config.toml
beta1 = 0.93
lr_head = 0.00494
warmup_steps = 200
decay_fraction = 0.312
Each number is 500 + 25 x the weight over its row's rms, rounded and kept within 0 to 999. Layers, rows and columns count from 0. Numbers have three digits each. The size before them is the row's rms in percent of the matrix's.

# layer 2 MLP gate, 1344x512, rms 0.114, rows 1158-1176, columns 256-511
099:531509474522487524533505514486543539474517525481505528514508538515510518497504493503501502494546504537519448512498506491474496522494522493479488474490527453530506494442476498470450482495486514526518512529503514479546509479483535466538529451512492452512504508517472510500505499509525530504494519513531484554496547482480511450531506507517525499476509506486489468529503485474501508531496499464470484509440477539426505499484473500508489529489506479552472474456517534489496509501516488496516531480491495551451491472497485473498498519520508484477521503490498544482476536490508505521522494499548476495515528509510499513540509500484459477512532517541477521535519551503487490469546488521470498546522451489504506497450473520499518527564499506487535521514525511492486483445507480
097:485492503501488516498500515459494521507484504505467515500499486505467490478482523478533524492528480488538514497523483515516472533538476501460521425505493508496471498494474439501498471463509453479498486485453457493517476435469489483517497526531523483457515524513513516516482434490501511538491499502493432461518495481537479509494470459505491458548495534514466478498534472487485535522455474480519538501492505542531530486517517511481489439481525467535483486485498531501483525504491471522532503438486526461507490514495489539529534510458536497498459474511546493515486499504454495493494472470499539528496533501495507543480459508473535527537479506494534520519540445532506466489491495500477493485507487471466523462496523463454528519481468478478487489457516461511532499484487483
101:538495525513475476479480504523504510490519497568515516463477519522524484516521490483444496551502496487495507479521520486504488429517541535525486510469543500517516494511510437470467499506507508475456541502536542480498515521540527486474488506487545522497514501509500457470540486527486500500518546493522492531456509510514519516501534532456456467501521487510498499517500498487508482487520491508518505505513483496479515478478473515468507544493519514542495482524480501517463563438511534527510543460450521509490503501499501497462540477489505512490468538488519452485542521495469441479509528534536472555509510486488523514494506542516483483530529558492477463508505522469506490479497520514483479456510448492483547467498501506503535519493498512496477504483486520472478478436488466
096:548508498514475519516536518482464517460495476494501490488516522566508495478510503499524467481468502547538541499540461468523511508532527465516539504490517491469502466494483482545516534484506489510476519467472541524510504466539483474492497544499514500467533522499512475514550509470488493531510495531546521482575506489475442515525495488441486528501505476553539461537513464478508501483534478481477479505500476499523512471505489499515536537510505496519499506516501506476530454551521487474487535505533494504465522500494540520494492465504506472507515508498457467483523495493471521492530527478547510497510517497547492496512502497479546458500515501473541487479490497535510465499509567493523471479501444505490530486503446515544493509505551485529489508548511521475553517447532537
098:532513493495472465499486465514518526479481484527463489508439492455497516536496485479495502528534499473511493545527509501545494523548528480520529530507485478486533469514500512502511479508524499534522488501478477498508476499502469468528517501488553499491496494508521479498477442495535489482509472512467485509483518471471551521524506498517483498505489526549527492487553484479462525504532466478498486483539507475488516500501486498497488470523484505478499475500521487523513521514514490507482500518455498530448479498474485524483534482481469481540495483473493515499484446510523447515496485525486530536529496516490507512516504515532484464515490541507493519514570534474487532486491492523482509456494487497475540516545454493534504546537476527486513480507534488476490455485482461
106:496519468488491499454495468512518466517453515493480544476483480482591517475536521506485520466470533527490528540512503478523537493514524526496536503512448493520461506489528505482499484555525504494470508503501479484521525514466496483494504515516514547521490518491493517490534506511520503480487510511518502485509509513497459516454504450516550486496509517520485504537533474525490483463567464526502504481532488475504484497444486513494485518499519459470473504501460502495498462513541510458489504479508496508448533446485439498437450507480505509485498542483544521488455446490526537469492480528545488543465437540473479468529493475503506499481507444465529489495507490469507507504553524494482469497466471519484511499500463485511496503532553535491517498456523497500481493511545481
098:475465505486469493484486543493516489473517519485508521483454475473550517512491475517501477501513526522564496516504466524505503466462543526504458504501457508557504488531503487510513523467480488496540475501486458509498518471490461483492500492482490547505496456496540499476496488470542483513506497481515477538497484469512494514507462506524506490498518488452488487507527534489449529476514484471486543484466500493505532450481495504463444534484501514450519493538497467488497492485488477487506506515527513425541517467503484496509490543510481535503474510512482467484479514488502477486515487497543511512473503523513498463489515498512538488500472515523501516538462490493504480574472509535511514495491495566524498484522534506509514473441506495496510493485469550493542503595527498
103:500485511528547497519504477504522516486506514542489467471480501500463538464470454507467483498492497501459524502498509514517565495450495488507475499494502503503510494481494438502526469496514576493476504507509494502484496510511492487517503445498504518483486506520483475504508488540506486439480500483445450495460450542480468503495489487525521525502486521491456516479480506465510471511496467490495466504508478487518494484537497472527445480515489486482475485452483439497520515450485505489503509492490526560498562500460462512507522505495470463513493503499488546469492530530518517525498509479450524478501512547504500520520496483534444513522500478483509532501491467522505489508533473499487483540531483484519466476487467515545473511439482490524494475514452524533507493490508484
096:547467513478504501519508521539501500460461524477512536483525466509483489490502475498465481485509471475515465515514466485471483529518466473532522511553489462518491483451497442535520476517495439486506508468484487490510511523526449499539535532516500505475526526465531466552492474480518489511483472521485492427499477476512503488510490527525511530489492532535503503540517497519527493493519504499505485507524524530506485493500497508510505482496486508503524514458516521473515481484520478516494502519460490516501485484529480507491499515478530502508494538513492495498456526537524480495532519478476525485562462525487483467524492524510505500505507517473490519443492447524472537460506487534564524465536514455489570541494531430481506513515503503528491495497491513517546511461519499
102:484514495531501546490523563489504482446481495505506516503505545515500486461487509471503445503518505542488556490497472523527445480507487542542499498520481479501510509535508514520535446538487529508447475537477516470511449551543495549507500510488456496514516532502502490501482534510527513504510512471464532476493492491496513533504546534461484547489482505449478490516487502504505519528480496462518495537479515509525500499476521501484487484515470516513489517548508519556520524488499476512487466480510513478487565508540500519465475477479488495534518479516501517523479515538480493526531525488518498490480525505498508498504469498476527489495538540473461483484478490544481498473519442479495554528530511472475458537493491510483510511484519534533521505537500490497512473504529482
104:506426490504495482528523527478506500531521505523473487528464545444486493498499495504517479440489492521505498533493441478459514508464472499525504532506527479463505471524500496487530499487529505460542456482514467484492487471531489512508470533499503503497514527466477477551498509517493510431489491431480459513526528496488525507477494480470507538432501486503512504515496492507491512525463471502464498461487529504467479540526524489473515485503515522556446457452541484532514497488499519545479471495471453525455474467499509482529510532495497509505486541531481519526519465452572507466505513524526520508525475506492472512513552516514504523512455511520559478477507530498488475512499517497540454477500502481508544513500490514506535490554481493487487514509483482523484520520516503
099:535508500469471559509491539544473442478518474494485467480496511451492523503497500511450505549487490537538487512554519547475455523515505489508515484528536524488514504525502517509485487483506516492521466483478521526505481493511510505495495523527533500465465517529475524500496512510524482498456523540519474479505521494436540540522495497475495508507497480480509490464520491511469528503474465489530522543503556495488517480505469539497544489541535515529561515529503487521505497502518469539504489508520478486519534516461488536499485505546537526545495498490501501477468459449492479503513498488484505510502531506472484494485434510490478456499506524500547516542527490472480513449535529535497450480511520500494536490499513504502496490478525494494512509483473458522496493484477496
096:517509505512464483500526512527524480478504477517441464484528490485439499487457487480489491539510473539555502514517526492506542486508544505509530543466520480542527481501513504526457525444495508483485486543521505499514494488494505494491502466457543485550488519490486523544517516536530456468527473517505516499473509491505483462468529485478511461453474519447510476461526473464449528482469501512464468480520477514484494530507530539509454499548507472517504498531516507485502528494453473530463514525522463495526564481516528496450501493502510505541515512502501491481499501508560469479516521488493473514514530541509509501509473519525540519505538489496539498484540486471531467502478530492515487447490461529535508502468546496494485501460496520495485498527521500458501497539488509
094:493547534502499525522480497535474525493505491493525503505474483512475499486502507505516471528513486509529459470527422506498499462575485517538522513456532503457510479480494461528474517469491461507472483482489465479492516487467481484500543509499524461494463473480529470494504527493491515548474450497505478474491501447522487492506477478483492523492525481505488515524509495447485493527521468467457477519491485475490538492493533480483539442498523515502500520468471553451510538454525526504514556543528483501445523490537519517487522530462519493477497543473539473504495504531515510483501516525510516490535506516491486497511431531508508556529507471517476472485471476518487463554504520528538501501527528528502513491503545566470481443560510483475480516500533535520521529461521510
099:489448490494519504440504516497484492501471522558509445522520486488491507481517482533481445502526446520494514519480565502521504498510529499489549468545509479493476498481505469513481485497458508521534461512502527525542511505507477479531462503484519493483491498516498513448498479466521489474474535516498505467467534536464499477511516489545495495508460520473459507506506545473542528501516538507511481472514537498498496499495491500492448500537467506480524492506529529521505468525498508545529499476460518548442470488561544483508482502484494502494475494503523506496467504511539475498526499513492515486481495519488510506483500492472463502474470521472500520457494467488480488461493504491518497568498516491481513504521495514495494509481524529479524477484463472472547484524539516
096:492469484490498495478489519512530499513460504540506506504548519475487456477524511540519508457447514509476559502523465500516524478543480504508520503539534504476502498526452528517525481489460510469552503488497494504444504439514504452485503513544484494461496541494490502502478501445523535568526476501440478464505502509510445518522500480545480487545488489509435519549486471493484504514516513488523518512503487505503537510512489497504510498501475499471487488515541514498466532488498541495508547435514524502534486533456471515523482518461538523510496495509513507485506543505505502514459505525511534540524543489502485521478479554512522510491505480505538511495522490502486515473473481506482493497508510524544503475472512474519497481503479491505477472511450543525552500504527537
099:477503505509473498466470492531480478500519453526527512492492518506508475499493511481479491462471540481479521460484516482512513505542524522566508493517475486470530479515488513525473546494504511525528503473484488521511523446507501546494466484508505447486454525472517563518481507457502496493521521509476450526523467513483505499523526498509561481519493494539474531495464501521527518504514514457523475533484497508484491500496536460556464483510481467500505452501497514475498508454524496472471491497469504486544519484492440505482468514521450478473516495465526532547499497493503495510521469451521501512512538502535534489453499504434498473467495495487505531507490522496521527511517485531470518492492514513513536492511529485532510483495524501497527459488484513539498532485484499
093:518489466498478525509481474521490512442501459501490506507514513485511489487481519518490509498518492484562512550503509539508512456527453473490483517498490505531498474479513525504492483516526501514474435529516520462513528543495493462479499474470487516535480514472494514525478483498521457515470439481509484517525515504518536483508478515473500479515526498521535475535448482450508438466536516490513455502556482522506456556516508531470470504520474481474404522534496503514533517478469506494500469471523472450506500556505519522490515504511524481503512489533542480511516497447515522474492526496521480506537466498439468486500488507444523509515529477515536458503467487501499473512544501483533551521473505458545474449471533487529469482465500471507507482528481530482527505511504427
098:497521516453467491523459521523481547491553534461498507522512482539506489485524514526479508513504523520505491475477515502520492518499485544548496539511479463502489484473525456486513543492455546487517533459509531498470464502506484487460486505496512524497497523494475537482518543526506517525481518512539497520501488469424510491518493482507537490488499529497508549493477490505509526517520522451474517502532460517492506513483487491531532507502497434482495452492530489480522503514491521477504524528473486466499489503484514474482478523489468520496501487512529508520494518532546515490445531488414515490500447482472467481477485520527507479484498489482505495493490536452475460514527501548495525507465465558467539537494523490503526504517500467479490498476520511544528508540549437
# layer 2 MLP up, 1344x512, rms 0.122, rows 1158-1175, columns 256-511
101:502501537530473526519507467490513534507454497519543428475493495515475518545458493505519552500518471485485481500536488486488521481467495466480486527495513468527482546533472431425456466460524502462495478533483533490500477499513549529501493500484482516495495482527485514487521473548500517416501477537490517561488517495486517455476518531517517431487489491453487519531505521483487536507527531495459516533509493534478516516458493512475489484520471551519485454467498561491508487515487519489506481462565486470494532505506506506485499502531489478501521483490495502553477529493521476482490502496505514468530498524501485476508549479513505494493509521557468516496502504511517496492522493525552475473512500494509527464483515546507473508488525529522498490490499469500504524475513491
097:467503447505543534533522477510441528554508521535481498513467515480494527482528454546520472493502512448535488512508511458545536443497464500495517477515532444453530515525488515458477439474483503471510511477508481492489503486527471470487468505462511486490488478476534525460481514485490474487483497463463465513489498517494484498506463503529529501505476527504506493497505467479482512499504492509527458484514506513465509513518502454475492492522464481454493504475537501542470546516509480491484471489460500471444469497507548481524470514531507428507481516499476456515488503500481537546533501493488512475460501557505523519502539539500500508456492479510517487556538479556473505480502486457473525475481510468474526487519475492492497531504521452499486498526502514505526524517514545
103:531501514516470523505498510489491527508487517499522549476485453479478524540518498469526516498461475490554473468490539506486492486491512493476495456491539446497532511518488509483523483502503484503528478512507520510484488551530465503542506517503464508515494506465542526585488528466548513517504521481525477482523510495462520500517479489486521498490432499526521526509486534530525530473540507506468509511517569510548510529484503483558512499484553472483556536516524479486510507496461488499505508497516491501488502492491475488478460481497484520472502489501513452505484480489440532512480496524556482454525482500517493454495477484477502489503499563524491516516472489505491499509537441549523498512489512500492480532548500473479499484495484514516481534514563500524488564522489534
095:493521536514532479499508464493512468509475510494566499488521483466495479525472511497513511500563486484489487518477514498508493511521488513498506528450517517511488528478493481475470528472533511500515529479486492511502494539487511528522519497485486528491465471495493488510477537530520508499493478464480455539506477501515478511509506457503452523482485492485487480461516452452543474466493514515525504542466467530505503511495500499529490522530539463488473507495523523478499506469482472499473512508486503535482466480541493475488523465502487503516451534554528486529502484462481498527549522498466522534516526536500491461518433506533502564498510464503512546487486510492490499506501455497473530546465457494507499472507488491485494484511472544485511535444536487517509499511478500
096:473500546481512570526527492533499525524477498473485523504474534501484495499530509468487550525499534533497520486510498504471508516522552482493498517469512511490496523454505509517513485488511472529483469530532523506500506455505520512489468522530501512520541482475517496492527475509497512475481472575517475544467461523490530532475487500545560473522493450497463494502439480541484507487492493491512516467460507511470543446482464520503466505488521484517502479496488563487507498521459462515512509545507443546479531529527504457472483536528537520479494481461529529504529505525506522534510488551513490517498486484533531534542515482503461489480480577538500494491484508467528484488519499561505483545542492499509515498504516508468496498539515511507471483471540478513512510488533485
105:497463500456475490535509523463505521502461449520504506520518472496468492476485491462486501457488523502531518516501502525474525506523522454507464464512523479534489492460475488492502519475521467461501504478481458516484481477499488514505511507517471500511520471512472504536538489486488466487461515428525491495474478496491547452507463494512486531504476501522557531520483490489532518510491484518443477523509526486516531497499498501528494444528519514496581527480537493484475503598514493505460463510538463493523517484485519501521539477510559510504517506457485504501542492472490486501481536488516469501488490510505472537492470481427550462483537515489465552478513425544472474520499498491499512472539516531503501458490482509517478474484489489492470520491556503481491511499482451
089:488503493498496509508486483534504531499508530491474508506522488521491509505498478481524461498447549521521493486472515490473499467480529503524498493505523521469465490512509442444484487479479498505533494530495511477517497468489535517549489494507532524495518458499528505498470485491500437513479531578497499487503495476519522462513530490507506480461508500527464495490536495545514468485504515543486484451484509484538476548529473515509486506514505477509497478486530487503508502500509455504517480499464468462539534471467471490492472486455515534492496483514489506503505472487494418551500494516504502543524530468529483475491481465487499478494489508500523530503529478462536515479522511518506485499500543516525488468493504513539491499491463472480487485534537519551438532518527506
103:503500504519485543521545500530461531486501544501506510526489487524507528471502509477547503454475505472529547518460491444490530484492451475551479500484511542490516555492524497504515468516497505519460485466460522513491487484518462484527498508490564535496481485465488464464510471533474494498526520534465468496449519514502541493518498480518480531485495492493457512463467478505516490543516503495467483486478508479522519495532473477482503490476518524501539546469508437496520520504518475476500520485511505465519562496457493462512528524444530493493492524505502492545524510530513505465479529523504489478490461519509496537472479473521506514501460504487515497532486484477492522494493504543422496491478516503463473461480516505502491470469481459481524499529555512471486536490518515
098:506511508582498455495480475434501499499526501522508528495493514495535466515509447452509534513526492478493512548522469509484514503501518495484543467491514517496511529493407563546511516534493491511512489518514513466520490502530492486502498474483504520493520478520494475516527523506523500571507552491500524480521469507447481497512470496519485500497472512484507535492487483530511525490522509551467514516498476493498489494498492492536481475477497524531515483486460529500509459487506537527543487450519496470538502503465503483500533438499501551527474492504519557488553499542449508519526462495552517516499519490477481481536506489485498529555520548504534517512520478502513517503511486514452468532514480470469489537519543514513481472500475496477485461515553514496503506474446461
103:478494508493491517487536492522446463500487501512527503516481441502516515520459449515468501484552482511512468496457497521526515503486518515503522515520506470480509486523547514493496475491517525508465532539484474503503484510486526469434506527513462498474494480453536480482469533517491510491457506494503472529510517459538488500500521488513526497516493511521531480461479522514489500540541501478500520469499507493515570539456493496530492510496526516545512498496486514459495494473501522506516533522546543459500494482504515480476492478483501490541495488504527488481525457490470483438516495463534496496495502501494494518517541478476519506471521491468498536525478507488487526456486480523502467526453486513485514506503468484537524435523504527495507541498526487466462506491542500
107:552500523516484485461519455493504466525467502502476490504505490504499515497472522495478535467500528444519472510509489493480509487483539497533535537488541510515488527491513490499493513520520505477509417477519470510492484489506507479501484477509526480508515500502511496525479502509467532527489499481527455496543470473495516487535477528500504489525531499478485492528552491498478471498497467487532497494455540500490485551532488488500475526483535552494464490503463476487513463513498521507505515499487451487487462486522478498495513459487488496493530544491514516471491447505553498512537474497562494492526476499489487475505499510473502513494499476511494488523535535477493423529530470490496458525545511502505540497505495467498480462530547486507513461498496453488481550488528504
101:459521548533455466485511511537510463486514473473500483492484517518513531511476459523475536448472487502550521472510474457532487489518480485532451519534524513521524477513498506523531512541564467517500494485496520531517485483470482497487497498510495483529531471486536504519513567494515524532504476443493523542511531534477509534490488480503489488518513516503499488538543524512476498511529493522472548482503444517485484532499482492482525560479518486508480506466504493477509522491463523512489465484536490433528497457485559526485533509515505513504510497470487474488468512511525498479501516453491537503480520502475497513526536523534496505491524532516458493528481524481516475542521515510497502489509420497548529496473495522497511443515496556481510484484493517516529510530513506
100:523496536526509494509468511493500520496481436509509535466510492472494504464510478509493517433521527535484466485474511514513498519494486484498497512474469525496525532465507515504494516490478501465504498458482520496458522514469505460548522506539511533510479504518535506487505490514455492517547480502508494485583492515514477531521455545538506488511479582533490534459523526505482498474492483554514554517489538482509489541527453464509518526481447507454491491521535495483481504436463527505497438482483498496485520474514499489536513541474511505503517489493521499489488457481502502484502501482565504477503515504509540514496522447469505521487491510540521504500522505534528483537510509520485537508520520472461545504490504485502526486508494485466464485502522493486495485522509510
101:496529484540502495488474493478531565497472515488471471526494469528492498498519536522499476509471492514498518470509556488508494524482477523492541504527508511501493456495459454512458515531517507531474507504496548464498544482485493483518503492473532552532507495502532492480523451492551489471475516530488494486534502497451510495489487518485492489488478470487512507480480490515507513451503495491505487510508489524492486511556492514487500464519527524464489487522496518480502514509495516447480519476507537516534519480485520513552501519507498529501494494503546504500505546510502484472495524484518471499439492532450466527523513515516485418521498570491484492520475473472489485485493470490503494566491480487470495502564501461555521555497532491556537505550510512548516585499474502
098:498485494510505495485467482513517527478523501488518491510437522494465466532509524491520522525458545493515508487485461491504504513485508458487481515508475498527472554490518527524537502459475518505499490489535505452525499476492502532468510525497490470515539452509469494462540478519517515511533524534507465491506490525526506546486498505475463524468481526540524488465518545502475507490487517503510520510481452507475517484488554508490490517454540498472463550521464502503490520499489439438471519475498511492561540493496497529461465497471496507506502495491478507526452531468431491472479521491524535485504513528523522485492515486504499525494496482517512476490486485489524513498539523481489503517451481491484504495480530532554517536512491504492505491507513534476526506518499455
096:516539496531485472534512462534486513498543522526507502458487497476510499510452529495501521485574504468515474496460540515538503482505499516486526496519478541506529453495507524493505440521492495494532547471505494477516483499504514488552498525487502445536518482473470495530516478509545492463507513499506499481511496505467473450487525499475532477496498527469504512523507468477543439498494491462519500497518502526493539516505513493492450538478458479481495499479518551523464493486513507490505500493520506476518474524479520458471470504516480492551476533491503445490463495499512497558469523491528490504511501498480532538525464476462500480546473503507450457497490488537529506499528482480532511503467478509550464490515506526502503447487485479486489494490481540462498483533454508
096:518503510531536468484510498474481472524528526531495490484513511517523513481483456433473531539549486517529431504515522462512509535482506503518501518517510506479506470472466486519468497503464511521476507562486453518542428517486507524510491477503514475518512525486500493526494542480452495488448463500463481512486532485489492498522498466516503478509488519511532492478538490513490519485521469491521508531505532505515521473494507501527482471505483470514522554485478506476493512495466472508479506510489518501490535456478486533484451489527510511508516507470552481499467467507485480539503502516488446499486496495513495493503496561485470506478461520486544498480521542515522524468548472513515522491450493469525482541520518514536531469505499508458521487432523472522461529529520514
098:523490504521493500543523468520500452547478491468495505435492500513479474486509511540471524492482525493542508513489491488525545556472491503452493484510488526507448494495504486501508450480523502523478516461489533520496482506522476497532526507474477474490503447479513545521522489494513496527502525464515506481523511452524497507510494499493494524476508526502530503508518475523503542525529487467483512496486521467516545516521455502513500522500551466496499503512534488484465465534516473490526463541459518471519513429533509517465501508499529488513460472468461486485484465493480439484536510485427514554514504477548477481472494442491507513494502524506518540516497533493576491494514512528542508476518528517457513496544515515485481477488511485531502526567516495524515538504488512
# layer 2 MLP down (transposed), 1344x512, rms 0.223, rows 1158-1175, columns 256-511
102:437497524512490451484497463473556489491488512534503554504491498506500507464505447524454520511511479507483500467530469476536473483521510456519522477511503486518455504498508502480492502553492486492525484511566497483535461483513557545496485516498515527476549520509515525449506504479547476478513474487534466527475507551480525490488537501521487495483491503530512493489539485480519501487485495513495517487481465529473491510501485507472502529523495523488540464479499499492490505499515527508495552467487478498458505468502516498521513455495499516509514546485498509465509491496514463512518470494486477508490498541534484493510474531472488481518492481516458539517551507509510492491527535496530508463499473521533499512458534525485474496512489495518503513482509508485503539450492487
101:447536498511468489510480491472528469549513520541529493550455538486475541514486496515548516496476505482497513526460503511498519500502482544491559507480544462490480513488500515457447457468504489492492485493490470498507487494504481456482489543483523496489515484537529534511473507499538505463492510487445467492511482556515482518491481500557515502511512487460449507522514513492504531504495476509522498493522509504488513497514508519458503522517447458472448528513525500530504524498483445500512487471523495500491491532534503477517500524512493493470487503503491489490451479487484534532522483518473529489471483512474511533503490534477527474461465471495508514541485494491487512462515484465454453487485470479470477482501477504496518476502476539512496509500489525486514544509466509
097:509464489484507533480491512502506490504487533491483505464542463489484537494501504493527504497433524486541486502482474494458492523491517486493522468523539497505521522515489548471479500505480483517536503509474498481486482495519457521529533519542515507527515508504482562526468471478514490478511519533487504485517507509530526466535511488526500490475490507518505531452522471486516543462459468526477507497466500480501518539511501491528505450537490492437495502498570480479509436579553488534473466514558482515506432513495507517507459497534517486501505446541496509471464532474501471502485520496460521486467494513523512491513447513532514491529488500487505492476449479500515526520516511531520524519492503523530432527549504508476470439504514546525535496514530480555501490530506514
096:516507486524532487528493486441487488504537540472491541499496463479458508529461518450500498503534496519485470499494500511486478514479495507552477537484460517496459518484474493489501471531481525496519485503481499500501554517498497525544484499538490524516521483496510532514491530516537524510500449504501506501502492476535525471534497516580545535529512523460498574477482493473496510499455524484525513531477484495501554502513462477512518501450501508492474502463537464492495517474536493506526534493462497530507493474511461470494502477496494531504509545515495490537547430492518450551520491462503531496530504493503497505512491501485513521478529471572462499498483498463480520539504445517447517517477510504482504533505473509463476500491491493480521543482506501510504545504477509
100:473474530482508520524503533502506527467491461575537508447457458494510465478543523466470486522490480488512479455478557466491488514545486466489478520527509517492440504483494508547472500537500493445522486489484520523496544499508470531533489501504479497533515502475489518481500502501497484499493482504527501480491510516514470494475507546559502509530470511516506484551490500524512543477477537499464520503481507507469512468473479517509528505512511539518491534506461586486492510549527476502490487490526471538458475480514535508477523485484533511509506527469529500486480532548520474511554506514484491469495456498478526499475488514551496522513481503523547492528494476524538475486503472529466485501511492477561496520483507517504492531540564560501492529491521543509518529509507493
105:507512488446457478464493499523533529502490500480523466536551519522538483486468510525521482479478473464513522519488516523479527508506487517529517537486494507490498472492487459540513481505483500465495506445520520481507504478546500458480532480533517505501477520517486516506465489532489450494531510470527464493522502514507480473488472446474546485465466462514546520522510501506453490491473534513466554489464519508474475538496506477520483441477528497467502542455481512490517511538510470497491498477515503502477454527515525495528513543510461511491505535504462466445529523463492519498542550501492511484532463488437440519534481507536473518516567506487494514493520491512521509503461507518519479479475508502527531515494451489524489499512502497443515478540480505404531506487473515
098:484472516505502508513478518492513447528459492521496512513481525499551475490452459523517515482512491531531522450533505479548519527500504486498510506502536472510481502482457495555461567511531505514544524517462483450500551527497518485499524498501457533551484482501545473497514527503521532470511540440514510523458491487537486512490462490510517517486500472489515493529483569499433507502490498474528474528490468523459499483504486508495520539497480504470535458540493505447540525459494493523449508508500512448493504545504500504515475530554496479522523476442487519492485506487535514492536499465484499501517496490532494457521539455511486498520520458511499528477515484540526497513492490496498483478485502480496513500543524521471502524480563499495507439534483537519499501567468520
099:484480470527503517504539474496488525484459512507520535516506487474496510439464492521474482503476520514512508527473509492501514461474467545482497523463505533549521526504527466512524478514507538563543466470510555552476489479502455516546516492465534513498477503458518502470530459514512508531508530487483491507486543518534506490515509483516470520517480531504514515502470492516470463523492510498512489548469498530512501485500510454524470518479512491504562518497504486516497532503485460496462500505574446496533478469472431487505505514448490503494472503534503547511512516508545489440526537538505512549522518492514506518462520440498506496469446483470539525512503466514535509509523485562485481471519552485491466459478528520486516508488464490486517540581485530472497516485467521
099:469504459557491431480474539448519490516533530531489496497510501486515467500469476514516502542518494487496530552513500529512538525518488483490553485495498509514482522460447500540526469529537492520489496488527492489520495525500497480486509477492493513486479475505488506511513487474522560517512543478516544479507500449495480524478493497485448568476529525523501529483474483518508494503508516513463483474538458478514518482511482515505531464477500513489529512501521503540508473469471479519549489479499489475515478520529511462501514453546509535511484524497542538493521493519466490554516510537506486511521485471509476484483531467489538516527502509460523487527520487469506517519492443494501507464500499464488492549513524522509474516524469512520497501491514501550533524507483510
100:536505516512481511487476437509529493509545525489504496474476464486505492487526491490494455464574499497505499528502505516488525517483495538538537493517472521550476452495522504549478528495515521509493483490511525485480500529498519569487483548528526470530501475492520499520491517494526496452550516500465478502493523492488526515507543519528481493451451486502488493533507470496520511496515492553511508458475483521508438518500529501508540503513525535477487521510507518484512481481500501515547498501498485461481489549530553497492500528517507491501536495476454455536493466469481489547453502516516547484492489501500546503478517498477486498495464539495496486485476504508502548510493495520536469509553542502498490475458467514487553476534520483480498500480467490526446481491520500
103:555494486503506481459512478511515491563512526526492465515515536499495495502485472512503502494507475481478503485474484513472530510473457518490503470517475484480464501492482495491471514476489553491534430509501472481502478497484525500495447502523531521462498497493469511529477479520464460480516512471517477476482477513501525495510473468535503459463513497491474438526522511486511536539474540504477482494520501475488491527531513500453494521473522525559479480500482488474491537494476546522477548551487442486471475504515484498502453492459504522520550563530486480451544471485558475475506503483540519522503471525488453528514475509531516468497515493485458494488501527526485503495488506545491506523502534539492500495512495477512510485506502500458485543518495510496511500478487499
100:501503493505539507512477472529520494496486531493485469504439512540509498518536506517492468524534487497525530459517526526470523554502458541508456475537517507484472507458486466524554491488529509568522529556501479501517533478501488496491530449500514515507496485491481486461512495474490509510518514492501477484537504496497513489489462503475499538482512520505502493467465463532509519487467466493525523476489481498473484473506506563537514513508496512550484478462508454537499504470462501487512500535515487482524523503556443503498470469489487542500519524444549511489468492539501527531507483461454470497499481478554496509470499477512536500548477540539484524504500505535529535537559539495469509481486472544473528492497479511478495492522483504499481478501509522472489510506480507
099:532498481534479513510474525489477488500548491493467515519481540528547473538469493489512465462479446556520480472542486495510567504538465501501533490496538510542514452502481496479461539484511481511474515518512463491499509506462540527494497528460550523523495513482535469526499540509508486491523488493482461501492490497501503509508490465493489481511498498469527457492508530481500504505467503485493471536525487550491526462518522525466539472561491499554527499516489510528524465510489490492492511495490536454467469546506496490474515495507463483561515543494493486494479522493475518528537532467480470543493525538467467491518498539500512512503525508493462505511479528495505472520481470474542541492526498500499504484570498510458486488489538521496513393469501519511524525528483521
102:479549495490473543497480466502503533512500502461500496471515514523538486486526508536471476492487508522508515470510479504506523514491478487511526500544422538469464449510468463518483519467509497538546497529508517479487527479448516490492499482494511538490506473485499518536519459472568473496488537520514464505513508507471515500538502472479502531502519455485517494504484530523511542473440554470524491474449523488496461514550513522508507484543525480477487495511517499510481475501514472466498528503514515506549545461463509515535506532533472508487470513485498542510534536521477496499485501538510506500500500502499455514518520512507484483512446504504496529551514477479496479487517525506514509551491525483495504511507511456545475520478508502519506507543533500551488549506514491
099:490494465484460485534506491520513499485484546456480493517520516528481541497500514546499494527506490505508504486547565481497468496512522531484524508515524510510475528526532514522487492501519514478549484510484443504498521513495522538510485481531539497488546526471455479485525504537476491511476459508515517482511515477501506553479491525481521488498476489493493517488502469477501533512571505459526534504495503507461461524533528449534514516472526498505467537472515463479483533472488536531475545503533458449483486542461511466511482507537482460523568490501523506524506553497474477496489474514461477491477445522506495527545524484513473467504491498471467507505516519502490463526447464500471470511532486523495487472488501479486485445536513463496510518478459495493519500513519538
097:512551517498488503522525479532493489499523516509485536509441485535471523517519490476490511499577500495483489504430479509512512494510494510513504452472517462466534513474501514488514517507541456514545510471513523519548491525506479486520521512501510433486527452492464468485486520532474501483507492488504503506523465549519530471493531532518546491540498507486549552482491514508523474493493472525501491535491514506499531494507520544516546535494501471481482492518502515477508477467538476505480473531488487519488544491512489481494487516551512500527491546477503484482471493497475510540528496503453511478495525498500518455515456480435491465511478460500483505471516504482487501533523515532505485477461502477520510537516492509479495474494499493493543507486514525486535502534497455
097:505496459476449488537491499573478508507537494523530516524493485469530483503523507461504513484483487457525508507481523484506456525478511515518512537493527534484486493519533488496525487510516548472519496511466536516489480533499464507533501466502523519497513527498502486515482509515472493506465489467531518505450511492510493518539465525497506476501502488523533481468478504506535504527508502455485522464492503475476496414503530498484513474499443524555444552498509476506510527479539557566482519501498497498535510495499530520503540521461503532496523512496490494510497540572481500539497504486480452519491526460516497528511483528523459449503476528529510529494548517509474494558490509552528459498509507502476507512522507483475505471481527465523517528489519536513504469512536523
098:470539499501502504495479547523533474478491551517505485476486523496502538515510510505508474511502479484512500480485519482508481512501490513502507492507513501497440557550488508472524494505514488500517537502432479538477473460516486463526553493509464533541587464471516497530521516513531487494524512480452511473488506462549465516474492476478459523488497526519467507468526507521491440535518504490495495546479490479495526464516498451491526479466529491493497509466490499493511485550493545505489530531561514524490489490515500505548513487484504478462499528476485502501487506513481484528467502479494472479527506514484515469468476444517516464548470517484485494531519512532501495454522487461501468529474511456480533510484498560500479521488545500512491476505498487542545470557477567